Part of a small language model's weights.
Training: a variant of Muon for these matrices, 350M tokens, 5335 steps.
Each number is 128 + 32 x the weight over the matrix's rms, rounded and kept within 0 to 255. Layers, rows and columns count from 0. Numbers have three digits each.

# layer 5 attention output (transposed), 384x384, rms 0.0771, rows 235-255, columns 0-95
161104108135093139121174119083092091136133142134094120173152172094142148079170147170123100166152120144096147104126074126091151135142093089167120155137134223144091148096157155191092108146102179121064118106098121143146173162130152113098136075140078109098118097123174129132097103108152143166
096069152135086134135142104098111136164090167123124126134182087171206148131172054183166068151134176114128181113119135170112095114074155119167124120127175104156109158153109137129125148112178123080094128123132149110075171145113141097137119140156171126131125092118134131089123133121121095128
149165074161116151139156148108153173146157130125106148047098108118165212133115117129138102096153111111111058137208143186107080136196141096135126125068126066114112075134160131088083073063121166079133134115174106159071113163156159133117083169093164143198149147206075186133081095115147102144
149157111118157102130144121155136131136064114111135100142150156136062149128136136136071094137129112118156154124124141069149162165092107071134093128147117125155137162084114110083146119107111066169108068088163079134156151132169105140144144147189150164133148097152065153115144132091134093122
153102143104152122160079104143140125109098130157110111106144122091114123102141125154110158148133123143117163163133121167072146172152119170115182095129094141104161090113104146114169165120134162149144127131139118092094156121091184139103112077147148154095162127091090117134060159103133120176
173105153145143103147152126109092089132124144161091144122124135118127104122133121144101151168142121185145144128151096084152113051078140101095180122105148169108101121122149130138140164077103135156131150168097153112106099177157125145147137066089091104121157110122137157133138051172117119123
103121110146129100134166060064106134130111136130075027116182152120158128114115145102130166159101113168133119145155104120152153132154108119149081193167164150144090085135184116072147104081103117103090106137114163138081088107132113146152148145074109134089136110089151122101154142114119127103
172149166136140077114129111104127100174168088137109078159130095047125120090183176151115142180092171167112123133068114112150084146109114106113148084141162158093130100129170070077132169124113081122125118121139137117184154143142109187156146125130082202109121159154133152181211138123148135115
128179122127172157143123116164132119091103186172185157113116126071125124061137138126107090119132131113114135098123112118085101109132064151108179139051176110140151144080140168146135126105161167131122154122167137082157132173122128140130136106135106094182159133146148157112062092155147101152
098183132122138139111109122192108118127145123147074139114095144150173128124127097127147169091125181103078171119108063114104115131173117084126108106148101078130136129162137100157073123137155135109155120145182117094127145099163131152071153089079173104154104104085159112130180133139125176129
162052124144163080154125161143202104144083150144149122148157121170129079103136119156151141118120149138145172087125155112129145127163142146088127115075128069128100144119107143087132096093147097126136183119132140135162126146143174155105107135090128102107122106113112171127119128143105147118
127111131108104077121085146080085163156105199109122097116043134115144127165152102111164044135112151156047160140172144097112120157162138137173152193107141173097074089092055113132105106143111143112139149098134161110118167184118087143118165135166157130202086147120158135126105128119106175149
047124160197139125132144149153196099161091095056130156060139139166130106133166103096153100168103161123078157111128158078103083169132133136144183100146063108142106115089116134155106111188119076112127194073128185140161131144137165099142150143153145128116140175116054186138138152141098070188
136137082123209115106110126140131156110133083103182123127116153148118119090103182112101086147109126051146163072105176082086123132094097196097080144147179149106099110179122177139146096095095146099132071071163147058101097170113075112120057165170098147091136098096132105102156145053081109091
182180132178156119111107131116177133167184173093163102135133134121081128086091099108191191105188120104104149121100064128194120096163140157211132127138097132131183130162174118160065151122033117118084129142191162147102105171102232111144154135134144055068126106080155092147150138136096120127
031073081094150100154079106104086132154149108124127234114167083122137138099170117124180200078115104118135087195092150087096102088177155168151169122120117124136064172162091175104154087101121152124100157128161091147113127168115103157080100088124135112121118142115156159132139171161195132146
058144130118115120169151132140140177137134114159088120118095122095059133141110161140136077175161155165106134096169139135152181192140159113079135085182148083106134122143175130171158100136182176150162119161072165093120170121115100094101112142085135154132125159145104127110098084095117119139
111164059124140155097036134132114135055135168155108150111128148184163160159107153170181098123130072128228105174145120112146100172176116110127105119122078112176147108110128139116123126132127106050135116109082114148149148209137139111112161059106135122148181175064074134158109147137144126127
143127143079057104109167048143146150173119151144131098148100139127109164154088114154118145067126125156133151144105166129112113108176099078148157128068154155108130119152109055168073165084096168172142147074093122133094152151161068132105186075110096140163126164165143141127127127153130076120
153114103124164141126116098090105149143067097184169140149079160134088124152072152126168120117140097171102169106131146128183120091201099140115087121151131146090137159120168120158134156125176156147091143065156126130148173121175078127066106112215108100115133109119172092105134080090149135157
168141172068099101119115156181127111145154100094094119155118138105050145163126176048076092118127143135097134165119136121124147104136108190149064181130145135110137157115154193118161142136132151122095135150066138143161157128108170114065104174114120101144121084128179169117178170150157165116
# layer 5 attention value, 384x384, rms 0.0834, rows 236-255, columns 0-95
121154098108152119219125139119076114145130154152125175118116113115098122113149184097121153138119153126161037109196077061126100167131139167119045104107108157104152144144113101135107161132079139097139202136117140120131091151113116162146105104089082176125132185145127105116154118155153159100
165176139063121157214113143128136142154081146114177125185206129182125093138187168096190098137135162195133187092086053154114094112112088088135055115140128119135192117091098093108115150169120093130134123096099159104163058077104136116129129143129075112145081105108126055155175111153178139163
128150162162129155146091108133079137159090081173151154118186083102126142101107097187070105128124125102056128154090133186132121086095182172084116132105108108102155131116208088115104123182165182177200171186132144098099143148108135093096131115081216100192081197116192126176086130101153133090
093122067143123135155135158144104152202122215164145106118147163145150114060108123088149144116155163098158078121141108129089154120097107144168065140051161096114116156139113121165127147185100122124132133097113121167140189123130104113208108134119116163120115111171122133136169070133111101142
122087103098087072110123171132112181133141061109124102108045107120132122192111104141106173127107151120113118147174165120123118189118041177114093118132168115176126140130170140120118090174055135138073144117133144128157137105159106146114155179135129094149092138128133120129128113134119132067
169112119130130099116121125128114132105171169120087153099122133134055160150118095125079139112111124102095142185146129184082156101082112053111164098099090098120180145152087139097077096151153178161176192132122121189151155158121131144105122127096112118140104223108093123112060127158145093128
150127103126142163100108167099162139115149149135172164084127108167145131156093135100138125122115101054170159145181116191105149064166164109160139108113144108140158080092093121170153104110179134180129121139141146127120105132124126066103139138172122126194140075154208086162158140123118174156
138109134115109091144139117116121160157141074140139161103135096131115141157157155177116141165120149085159119057155123099170092103094148108122124093132130096168106109157081121174150086093063135145138154153098128171169090166154076102091113138130114157103135123099150116084151154090101122143
108110167217115097123161120083185175135104155103097080114120109123131127131193169139128109107118116086185094148139128128150171087126135160147139124181112097125107167115149197091141123107087109114108104078160127124122127168125110118147129175109130150154082130118070126134171143085090159127
129108099116155185110142099104103146120131186130123108063082150128135150151146090166124107148129123151134121087129121188113052150174082127122154129163137112149109072128108068167130089153140083086147077188090161096106113083115085151133122106113102173187098155143072111138182143068086168129
145139099136130113153097119170126147106073109114127133122219113165159143151104146114164180162111143128109106138130115132122076117117123161092125075108118107145164101140105109176089145158174155141139107123121087171140124134110109126149120171125135134112172197186087080157175135099099122094
163197099114119077181090112082125102109153136219130124167148131112186149109095147172127102108109097131130135153088096255206150109095124123111118135124127161121091148149078133154101186107130162137156147172176085152043099078163119147124142177145085105143085131144145128103143142121122142111
158111111071102213083164171101163102142183181098129126127115028154182171118146060103137184092141169151102146138148119187118079181156128070123185147114050071128141180110101155076155160155131145114101192119163135187156124149078204057075174146129145122148152135162049130126156169178117156173
099089171087144123070168108139114145121094117118128150146192174091105111177174167194061096126105144164104076128126186117110161133159127102111097116115197121187137186139101112116174101099221133111059150115112130033154159077189105111116133105120077154115106199143093105215098146172097156136
174131123132157146133114113121137122088098120095143138153143177096123116161117108110071082153136133112083173116137179112185126155165068194127146128156102147071164142126118155164055156146141092103135128124105134196163113056214179046183057078122123135094170108092156174093160123146044140099
201093075112179113102092111129068125086120108057127190126154122170093056125149125115187202166123119131145154178133138179095115153108103148181113136082117178158122178179190116084129084176094107197058128125129106126117119155096101144202148140166137101119127139173129042080061132112135123147
071129132082147108184138089085122139110176147058117095153142091106155125114067087052136114122163185157113094063080134123129094091154122122121184119097123160127173155122111126215120069120164140169091171119175131146137154102106134142129088126156118112119094107096166102171115101062152065145
140118071118148107143046142156056097126145111087121136108075116121111074075129164137149091191145130120169135059121156159100143129108152118124150095137115117146157130140163218090161121145167113108112112169156101101149152150118150103123076155178155133170109163128113078077094123182134182135
089180152163072129177158151124130114082173124109151087108112159096136073123108123132159060116131167102153144185145144113093129128118131149085182127071091167135111118158132155119142171129125081186154152151089080148157080143179179124112139202083130143175102140127113121065121130154172150132
171117075171203181161127120203148124124099125181145114098163101117125094099109061112171129212166137136100167082081188102130108099151116058117140072090122158141132143139138082133143042157123112100099109098166080122093118122123066114092147144105123071147138160147052108140140087106114167133
# layer 5 attention query, 384x384, rms 0.109, rows 256-307, columns 0-95
145195077062134122126151100089133066163151250108078130141081129255119087124073104081098141108084175150157208171110124142064061134069072073136095192098103107108222158086090159049151194138124129061026185160133188073137078120146111097167165132162159081166139113060147158121136149168174111106
083069166162192130110107103139083153133149154097148191138078122061121121127100129124152107210041111139143133176097140077183199140103156093098150065102151129110081088148089032097176129128221161163129142156156119099099083114189052093176082091120122098107096167147120135132183118096085000119
124111142083105078097176054189144154059088158185109144145136169074193115162084111141127133097121062158140123146223133169172182152121148114073117097201174111061038117024112075078132201176156080152201106096153153147109091219121096124174124062151129054131131118198112204135007092160099051111
163167123108083049145169094172132167080133190174071102080116168110148141194119127158100021143093155081154096173133087137055121128176089061156116164148150090128118105074171147099140194068075146121203149151139116121105137135100114071198100130104133124106132033162091213121101080061187061066
163154155104161128137205051122148149095095149094119120138102135145085196116119088079075018096070142093231117158132157014067197038095080118031067113112101068169100178113104103092154156102119190143115081057068157184126051073128125154212082164092181118152137120170091122099158181206151101115
179138125125194044105111083121133096170111055148186193147187082057168138129034179138211164102138072144099151080135041136179131029142175106208133158160137130097104158159129185099136208088079202191121115091109055091136146177095187195143156201094107171149133143072183033105167096042099122147
104134176157084128112109139184157118100189119101126144154120151048113179140140129182103154147133087026105175115159137150099096135077170121144145172142101177118161142144177172127140124102180129139191159168115101147153148088116152179173049147118113146164166175114133176084136129178123147097
136128138103084176138172169175048065133131156175160143141130174119102100082141150118129129223083065159082164145173124125172113091171216069187069097080111181115116151122167089142145102153167181147188159144133084084155157077098097141071103110145222139094000176127110175187142085148128122149
086082122162155098186063143160153106147152070063199153150198056165114088093209073097133077114102142061046174134160173094168098115081121093152159170137154161067129104128112016068158120144152165166085128117127093122103234133130163101122177104157072172034127116046137111214153055130105052189
161112177169158130134151171079188150153149092080174120106099204126111141164116096178109173117164217175078104054079107126160116137068166085131098125109188118002195150209130103255082085127097092152071134050074147056025124091188071187255114158072153120174141087100177122160129135102084216097
109177162137089082127190120094052095170114173208149157062116161153182203103098225104113141103085175164158033140188127150105146172170142059130092086063105119115143141145154187154104085209138179173129169086175219200160053130160169107132107156039214109186090190122124171187137141119167141139
093162123144176115036222101131162140212158115118130083040149112166127096154132067068115159144122089127101100070027133115123154077119142122107190050140094146172126175123086109080141083151087202099129186222186148184144091194141171110191095116191082157165167146059081060116180130089146111174
132098145113209138112126152124162140143076064192204165122165087165096084081196089119136113137083177107146103090192166181101131032174138159189149191147115125147117202071144145202148145136134212161184089044130098187042251172121102059091138131155176163193135212188123164149074137118162139046
128145161133237145101050157173162090184138085083138129134153124184114087109095122104094139123147138059059128149094165146108162117166110136056094095118154124094144107148232154049142103169095179128121177176126128064172153180085239120081042198086141176166167128076122108154098159208143118128
177080200167104081187128073117165042091116170105128094101130103138114207109175070157117152137120135116162132051105105102134159165082132051118110087119113130150135131186049175082133149113128110175078096109070149131086113129174082132162166155113131212085155159117108103068191176088050086098
141138129095140154102115146140114130140147068210161101108104130077147137188087071116174142071147180147171127097070110106155098127149198154075064094239134126230164059127096124132129095091156146200200113163155119138115123091113176096026203153135155108098157146158107094102117199138153178135
117071099111119150134120070102132150108154066144129203105109077099120071135077156111151233081199146172096138132103068072130125158138169136125202100122083157065148095150142100188058127116198128115031114093086120112197154177102149124113107047052149148168191131166125116048091140121100208091
098129117115094124083158131088154106133128098037119184119118107132143206041157103128135135166179128106148077137050098175122056060173107127185152203146182001142128159158109121112090103153149115187074191115191108103080156079148142155080126174113179124214115117113135105111130174162105141157
187158073147168129115099167121174157138159199148101103109073052127148142094135073172145165127047155061143197189081176169058129158024065118238232141123083174107069102163119143141085064131083081117083109137198109165173047128131169112093164020111130147162194157064135087110177062139128098160
210142046143152116040165138134212099106082080111162088194107199061137095145121155111203246113034116194200038066074088117188145177138037153000129116135112078148118113102152077067091151124065094074115114160128125127191080115128148203164098154161021053078112094162137175136123074141140156042
167125175100118121093084114109220078157129068147075124173153137136084086201059124074065077067112132178147158125131133113180136079170091171126186110161078159123077125090202119077146041092144146066126148186115145158116120115161132056136105165116170150160113131138177152109138187094110000092
067151145133116125072101133182146161092150146115164103142076108115061098131108060018061128194047115118190144079161164162178185168171114155049143093087195155101085146147186075121169170102146151160095092098127139173114063168105132130148101131126153213193094153136123162180043145150166097113
170147124026148153193168116126188095142120090162161136125119188093123096111114128076143125104105094162073209103100149140065096143143162155105140166121192121127134099107113147175120076138107105072137109101102149188131193141124125143195089086139137067116092139041093104126163186117133152109
148076109073081070100049154132152090185139165125174135153156108090083089075067096164143170131111160108103208124173096174188104140158107125160160142141144087122095179090168139164087129123144108077095194078203106111077234178222118046091147100096168108137074133142074208127126079139215133125
086132167109161234070095208135130131066105101098113147135097167168137172108141130149111099201094110068131114159138158226116065144193128104054186090139153134186206113119063102125209088141177107111156158102133170087112080001114118093035064204114160077142164153100092109197127109104150066131
115114176184093137090057154128074083091241071102081116174151038106123164154135122133106110119124164173128103215230071156168126146096107162147171167215140035109118136153140090166145174150165073099174129119129145051109172132104165117135176046097088065148122174047213069087120154167135195178
138129102114185208103113099069133161139126190163143126089135107185141108106179162098000122126098077156132062155186183069087174171091103113043138056144089122132200139103186147095168064233114197056132182134091147119134032165084115098043018149143123170134088091129161180148078056175146124061
143146073103107183178150163121063079054137106135191142170197088122104112193106078155099050066154102175174133183103090150118107146070174112022116191094182081110214109127168086186126104096129092148109098152110124083139065110134054125161081089136132171057114099096178185126189140074110128133
222217044135143115173057138094143100120149054125166114120163086138254135223091152122083076121203151151102181124123173109151145203070176109080115111110187155153147134099117050220045062170122034169117086198057174160141140166094071039071138173166195109083104115131211183093200122114124070150
061117135168183170114117236152056100216109131162202158137057060088091157111147085142136075164203141175091168089132124152136167135129093096083086165028195155166177124070132033143139158146168141150175156099135071157206078146164127093081150113100167078065055109199172116141221028155175107141
097064171133198175113094083138152170053096115176113175144174119107109011135096176154096116160129072147166081108119154109070082122065148096117108142134140110150172083071157136087175141149088076034124211134155187118155174121163057081178031151069101094130126133149060157111181085061082125156
079103169113176118051225157045110096137062137118062041113212165159139115163126167105095178079066183153143090133121173153086148192062022181105095119121192096232145160132111131127138176122168004127056073196171144125210124105196203181084149082167128120107080175086047170124155172137114118125
088147146090159104134171095167079119121146177114138109124174104137058162085147114116188079103155156120109166103116060120114104096163158150077114112105082101113124155111164190152143118090203127155065120124158168120109142171163143143100152116099181179144112142183227128143151132143255088101
119131134130108146149143201143145160148100211132079102107153129179116135174167088098149129075110188239158133165162124159144128172093147077131215149103130083088129178165123082129086149117154058152153211114082162104114137053150090153127091119077164111087194122142104142109132080094107077147
063196189177056073212152083154147176124169109123196121079100181129120178100133105069127046100128041064165080096218117161108234142151122087223177172151000084118093144183107128146203092108094117198153121118080119163161125126139138182079100112042163120171195194158138107102157139137197085144
169112128126059119081152162168127130140106159105094153130110159158102143100170065038110197111159153077140108076174100166049045142145131123107155146162103187076154118116092048138159174089115112165144185068164175095098130138139143200113136147168127082118128100173158221118065158169104114180
112095082110113123107071103172113077112079183173124094083185155108107151141086143135119215129095094084112148104219121140129127176142126162161142136139139162215144209113138153131191146233099126135208125176182143178158107122147197062106130147132158105168111224120083099164151110193181135168
137065130152107145049124119075118150104129059133077117130087096115142160055142137108140184185136107096136091029177134159190088093185126112195195062125134088077088121081110102200145101222131094130160087025215141135066139074163213111102143097154158099193176093169071094166141158154079143174
103093203217135130135076101132030170124132084143040193127118160096163110150042190155240126198081146146181091158153169103106079137190116134144158083211185142086080127173045150109140088164153144196152104146100100083078148095048159171142131053153152157151160058165071086179144112195110091116
087071177075156136123219129170165092178215137036097171163182079082119140160147137088170176171138084161208153167088105165107123082191188156100195152142103105128180151155167091152113180075115087110255187110148043155174116129088186125084111071048018202094177158082170128053164166109103154104
124140128163082132119109215117095076096149047158163187206094158117092152131151152130157224193109163082157054106077104142141134207176151170196129140162061098025208101175056120146188138064104094131117101148071094143184181125124151137058179127181160160074089110118056048249081189113165217176
139133021117030135121086091048124100152106146152069099154094200108157066114138212101176124158164112063093190090102098096123154100130118211106129108129153134178050162129149094138105145167205127131076112055128151188111111162137176156064123067093141169140143119097159093166032146148102195078
117152142111093147161156158166159177113136215088096158160214101205159168197133092111123116087140150118169089174155138125132178122094185096120105207159083115105179152145130072085115086066047156131097125104167077097084091138110147125181122124060106211156097178156125079057142112117112073064
121120164110156125157157105132072107115146063171117149046117135173183150215100109161109080071154157183137190078114107075148053183091161183168030133186164000105137068083195180073144171149028073198137133167019127106151135123121147096151174097176162066096211102086189101141170163121088141176
114127147063054151128117097071123130082123130203078075104105109167131147175135146105171058212135111160137060103097090143086122150178138044144123126090136146148182146230063170095103146141094135142189068162093163161135156060102072073148177175138134135170143127099077132183153089116127083103
121147098112140169069136195114181128125131181232164127113160148126074202052110048151091021173107148117093094099207095106024088152135141078145147128130133192116154195153111161122175091178115135142136091159082135116202095073185077199071101162083222086108098168167112156153109123130125131103
195167081164239131121137182164024157124116152098074126142100171123118069133177068153146169232201162126149168112115045147171083146153103152166153111144172172107067081206228048170049145099114147112169084155183087105097099117121119089076187050157076133077199142107042098094106141099164160169
102107100115099114176100129107153151132033115121159150101143070187127115155158167141120135099108096092118141149231173128173156149092121105105158077076100132117166169136064078130182055192113079107129116073094100196155113140134098116167056117199130100072115101093069130110214099065017142104
123102171167096164112118155115105068089171097079105159099172072168101130059160152177082173061152151088117098142104113164035208183112165114073175097148093132097125123141123164121109065182047181161152091106103122199100065111063209138132132130134133133124199132134190160114079219157130156082
179128078088153109137204168089206132128120124093123162085114143114166129080109120086199111134172056192171105061128167140077152144070207125172145130175192086176070105087113137173106173099120132115138134042192133189142180174108167153104067071113118038125133059110166143121102120057133134097
206142153204115177074139175111143096136165181179132180128129164191167104083112177075058112072114046119149121151137181151116146080062192054113126129197110133088158035090090139109165050053066095135112109186060089140114073080167102115115131084178144188081126136192234106175116171082061127146
030077171164164111111108127145229125181106098183087094088167136112189191098195116171161193143082132163128051167076161171069122151075127093112214054090112101144110113155057178106092156178164082113108221121175062141122125109072118075098062131118077161132155061046130077081080122125065156117
# layer 5 attention key, 384x384, rms 0.0996, rows 256-307, columns 0-95
146170103141150148152134124136140067087142170192136046162146158069130110176100095134117075140091084097086144088062102169136151187137092142178102185131116140152126209102061178200062124071121112075091166158168168119137132121109117171121094165135103134099098083142185108107139123174117106083
111148142104073151113168086069075177130133075127203132098088149112171145103129160153137139161148137076123130082158218114074147092083079104104199137185144130095163178074045094118053113096164065113138118085133046191106185113106034100166064103138142163068082181161051073105162027091212043155
152174102110067093187108113115089169136103183077117126043164208079155177124146115145092101105131068124123114167128149077142117090095088202088209110146129153095133129034165051093158136167100157177163073105141132126095138180205151124105037104073077148106115175175114180167144110170163109122
182166049188098115077166077116152082115133174151041098086150165158169100111112152080197090149157058170072069141152130144106128176088157144096111133167103127087130175082112163131084116148101135122123158118185094156143207084081072168090116082077065068188129131106097153100110032181217140161
121111159175183051131134144206133088086153124131111141166124116077009123171138172122150034154111157166135097119127117137126101097135118187113044058091162083178107125109135153133147138194127085142127164104121181205126170142168152144149119120124090097183197058110137092124151067111097077051
122111152131210119147058126136146077144114116186143157115176181133095120126198191169114173210077168133165130102085145098182179106187121155145184170079153196097092147185095198124158117094170221102161116117110058188137200124151145154208173113134013110185116112091095196192184195123060130148
131223119204136148201089122154059103088173162087102176150121142152149111044190133139169203146135181079195053105153119143106091105023177112144119147168147105085151164112214082132174144164076145085098111113153133162122175082085102135173113126122191174160173113122127109139103191126168127114
096130091122117140134177039086132129191110216135183161090040131118136110172091155126055213138134164172087141080132106247090148094170132085142204209152182123103114161128133165112137165225143161083144102090127104145170181060098139120180130139127109193077058102124117135170114182103119156139
176054124100120127135179225074158173175091116185130168163068060093119125118185162079127175092137132128115123084109115044128047110078088129158147100036182156098063061066086055120122126161125132074112170145137111125182174194141154027131103124181092131098088201112214083147178105100235119084
127128212110081146134150054128123103175082201141177128067111169166085078121188076176101158109140162125146175119111155097117132149144155084071174180133132154010104121212099090206094176094100130126122149140175160067107130067149056143166118147083171221165104080145222111048100173175080077091
145104104082140107181177159138228154130076162186167176081141138193188107160097144111105108149128111176113062202171138073147190125190137133149138191194101144143123255110109203131116106181133185180170109127096114098144082114139103198062091070101130106145113175134116172096104157105128179095
159094136115167160124186107186171095155165107126150111155190117135148135124115153103127112130121112179124114180072113102138213089089186128134091179199114022117191112145146132071101147115064210053082169223093114145179136138081129202196087089187134183132112098189075035164149122135061110148
164129137128079131186130212192147097155125218229190165161115112214122180114159138104058207087143177099126143066160055082093067189128058174239117153121103109165136109166186117156156108183167166152191132166184111055130166140191172124000023119151114081152137048180143124091098109090116163097
157092144171108129139084151090143075205189159114197134163116115101029066146152149107079088137150119152203136081086039098119138081157188163101080120156126159171153155103106050159190168121056183169104125122041097081111157128032208118170133099195101084103156170146127152187111163135095181164
205148152129042094101104112091075169044119128085129071126120077153166130128112134126097110163089185165180088109081191068114054101110106130175146135068153178121074153152113187183158093113078102156156112061159161107205101102144100189107123169132124184091105089121138150097117165140136095126
142149135093156126139147130115205152106142196157052089119136131119102162121182096047136147147109156101130143166131162180145175100151129125087137093152165112120117121136113120154139123066150138188206047148046122086113123146129116187056131138097124076072114153152134099098184079162067080102
137158162149066168134118120075107089104150097099137205082190107103128106087157061126123180099149099099131082113099099144109117109175141088097151127182097133055130082135194133152049135069079066154070156122131056130143127122128126177144141147092111104198150165104159168162137107089194216208
143141189130099120146116120162076065150108127100104098078043100147131136072057101099225083130121182093115097059108128151186186171137134172130106146164128098144153170190101145128133098106106113063115174082148166149056132151176149160135157103149157126139137082142140190141064096099143086172
121147165117133096055080128135154063158102185149161160115217207068211135071175145086117086200110113070082134168130087162121137139118103131158097150142181109156146007065097137149090165094103085047092146143142121055132088135175160099122157121095108173169149192066206157048107120118053117090
180148088151199092097228146115233190197116149133123146174115117111163068130024148080045217171079169150235126106088150113147154092138082151055193118156131116136103115102113122165208115044118199138138123068107114110096136190069064145114190127138099130141122150134047153235065112154038185119
147115067120069123136158070144177081097147051155119130140115021130179089109121149107101161131094209115149173198142122139173177142144144182115035095126085068116246132164158136134155110071114137134156117070067081171102166095097105164142096099196153088084097109170152129128178156135170177138
129133078075107062030151061028105111111094139120193126077209108061153172199045169133075212190121127180114164128111178145149179137205090164097179146145133120105157120111181132076156116126150068058139210143088185146093166097119140149178151080136140157126176089211101118124133140081181118125
112110190157173164109169070172134171061137138074164106186104159160053125244132094177183191117164182080056162103139143086160138162132187091139120154091147222097124121186161119100151106095116212118132126177159102187106135166115170135111152117178101127119143100166108139176086154155123090117
095104193104083124148111130126171147166116156093139188104103164100152060142053076129136154135080130139151153196120143151080114130149125173194201104140108141072120082124127171231129117153216108117130192123168102116098180123156086111124062078169170140189138198104132170133043104107092118146
090091072183072149082108181091139125084173100180170093073095101176162130163121142129097037130048114097149101176168150236082098164083080143101156068187123084125165137107101119131125126041219142064167134144133080182146085081167105153139099096158147082085131054099102040200118155189119164094
057112111125174111205081149070139129123105126087081204076157117069139111172184117090188128069175165124160154137157144133092139114101107117107117127156067115146167186136111124151097180193099087083132088165143177091101152062153132071060162158073155176129209105050083155098120133143138155134
090172178142172110120121135171157124140107140163115154079102167192075235169078126107126074129098130115129111179093137115115094145143205204100124139149073098200191103096180226097191150207072169139122111243088213183144087139115035069097063109144110145075139092085207092115093142080152179137
061109094115117164100122130115159064083151101123072111201114115090111078154139169142090086066098192130100168090154163076197150187143089117150103147150078141091149156096150181105107144070142072104111167155073176164099062109149128091072127126094116173109095208144190152138077129183120207124
080114080095120177197114141098079148154186127122175108176131051114139077178167073113095137033188158128199164146149198111119146154079123143169065183199200181057157174159093135127115065074187048145142117117031169069118072165222141013066040201162156043122107136106121079142148047121163132127
148160098128104083110191188097054120154117167159129219201105117069121162092190194111110133111138181042100094190140066096204065067114159118201209034138171186145098188148128099119074156171207137178136112138164158087059174097143111067112154112155140171058118137124167129175075101111126080076
079082052049134182206104131138105165121169102142121207122133126144081124143068023163148103151094067082125184070132156107143152110099084128092148116157080050089142110106182111099157147113122156044076161133130066180123200106159115116154092114194168066150124124110097210151174065165131095124
090091126125124092147151127112128142069149056106053210176139144095178140158163150102188102147114109117076126096150109122088145102157115085143066207129153131151108172060068145162118144152135085120158074127148169135183165190119159116110104157085118110086147111156135083228117115134094155126
133130172165110109105123092153107110164148109088135169120077137159157186107105067154208124148173075133137137086051014056116125110147117164099134087136143133139118127078217130132146082041208118151141116199177105138061124111079106162089044145156135208154164093149159108057120093155158151124
078158146145087105061166161146175164145153098152121153060102090100132128169086130165147050147176152070089113106106127138143123055122101063095123190102104085121094058106153168144083110097101098098062154181197132099105075090108108149186200225024216172162181192076131160140147083121195147112
095117125111079172118107146186128155084051089125151208119121079154077196106103171160064093155189124155163097194113111137124161116104124166213077147126064119122190185117155149122132069171134125157132064157077041162086061200159127067093128065077130163125170125168056103102108182113155145083
139139165112079117116122172144136143132140164060177134110090114118127141090187116074123129103103168071116162149102078184157052150150131093131166132064142106067054112055107112210146127111074126146141088152142180079128067188190100172110135188161186163122140171117127164118110113045171128110
058166087139086089128032198090188100155120162147153113220173164125224174079105089108077137113122116172108141176108061157074102094171113090178104142127094106162145135071071152090176129138157141180145144076166189047132137139214147120122189138124084095085183090114068201108129102077073145125
076002180130104105077176158188104133127073123126159105025153114099140116131194179072158209205108089115150125162143192162097183070160201140146120089166104021077138129111099035105163168153137110143160108124197119144067136195178110121157124140126161087145170102149118094117090206115065115096
134132180108137155150065101059086130046090122147160059084105215124189171189114201107207155128150103170121104113136115098140146105104110125118151112121153076148140102180080125103188145095106122136205029140128082118125105121119129123092156149161180095083110123115098130083134198183130097155
093174173171127235085078139079153110131121093069152185179148142101141186045144143098096182119100129112173145105089127105205128111080122170170142092174036101100139153176144108144093151134120179114132103142112116133066170201041144188199172176042076137160116115149163077111090187088131168094
136071108123130183139126214164084162066080036156203088113151188137161126107147136107154197123072098136088048096136184123130047157121162139091116182152108128116057144079081107066124132231097104059101165147141055072154082113093197083087128145091151106161134156148176174179064190077139155177
121100175180122130133121080092114123148061132090128076126085135099161148114130192138093109186140083101123106190090167120088075191226088121101135110194148182131072150132192146073106166082122205101142110070155123120180134183091090190117161057172102117225076100154162126176079083099175187127
117151128130138083186124019160158138169111132110176138184144128162171103130096143139094155110160142132180037137127164090155195099065092155146152108090072085113131157162106083135105127160118135160113105147155179155109096139151188193142159118157110055133230167150124049029146147151080128100
140131055159124162104173105152064074099176092071037076121101137109100132135183136100199083115195102121132118086122114124163131093080255091098065176195136093174065122127124074127073118063180095051121141174116163070110135074139188139206122158107200141137119144077162123141202117177140096134
078145110133106101127079152159118124113152165157089106175129158086146101159110081159109181116100073111076140083111193131115159124146094161160147189132123157132085131122097113152186103136097118140153141091118138093169123090052114146131196159145153086140083124156047050017194112105178115131
140144220124120209131108069126125119096154165175204152109044156170087207124071092159073135191099064168122131173121124137132108107140149135166141183109141143162129187171086220168148109148160082157164127146178120158115075059087103099081135074102171149114064091130140103053138080179166074118
132148077108192126128127166147181155118169176066080164182139107130115074129090131132123156092168070117148145101198120114106154084151069097064110064100071158174118078141094109182056139066184115138117109119144083094119134084110230145142121144155055091060118140090027148172138133143141099085
073146176176121152145075148121120167117115031024185101163163109164173087150121174123133100099121052089182091185197222150125142117117154148117161155097042081120126136103159131085114107206095147014064155170158144219146080184182113041171111109184077107129090109104087057160171161097053118106
182149178181182061135175193128104121160095068103175108068038108150131090086174121055168141101099165075127071196176160166083066173120255108161103143151114151107127056116131068088088106102036140118157111129135196197115089077110170230108179077078131170103112194125198161126112104200158111163
141167073152139160163163085122201141175135168112140083164078100143136180172044110131090094093154110140121115117153093075143136122089163096195137148151106098121088117091080168052090094132085130163200118060143109120136082144157069122104129129117079060156130115095125175168097139149168107118
054129086116153084088105155170122073131217127153080130098140114136008099181224122089087150075176134195127152091161162118108089097085194136108113090113142141164180090127157157128055126069110091085130059165185114071206103092052073112110084162125166121182153128106118128161145131236079117112
090141140168133130170094190043176146160103146150098204083184184204109103138177115142175113142078147115160111233105133185102134072073181095097162069022151100170121104160115073112182184132102139092059191150173106168217111167133144126146157181147135123186142104075139148088133138148131116092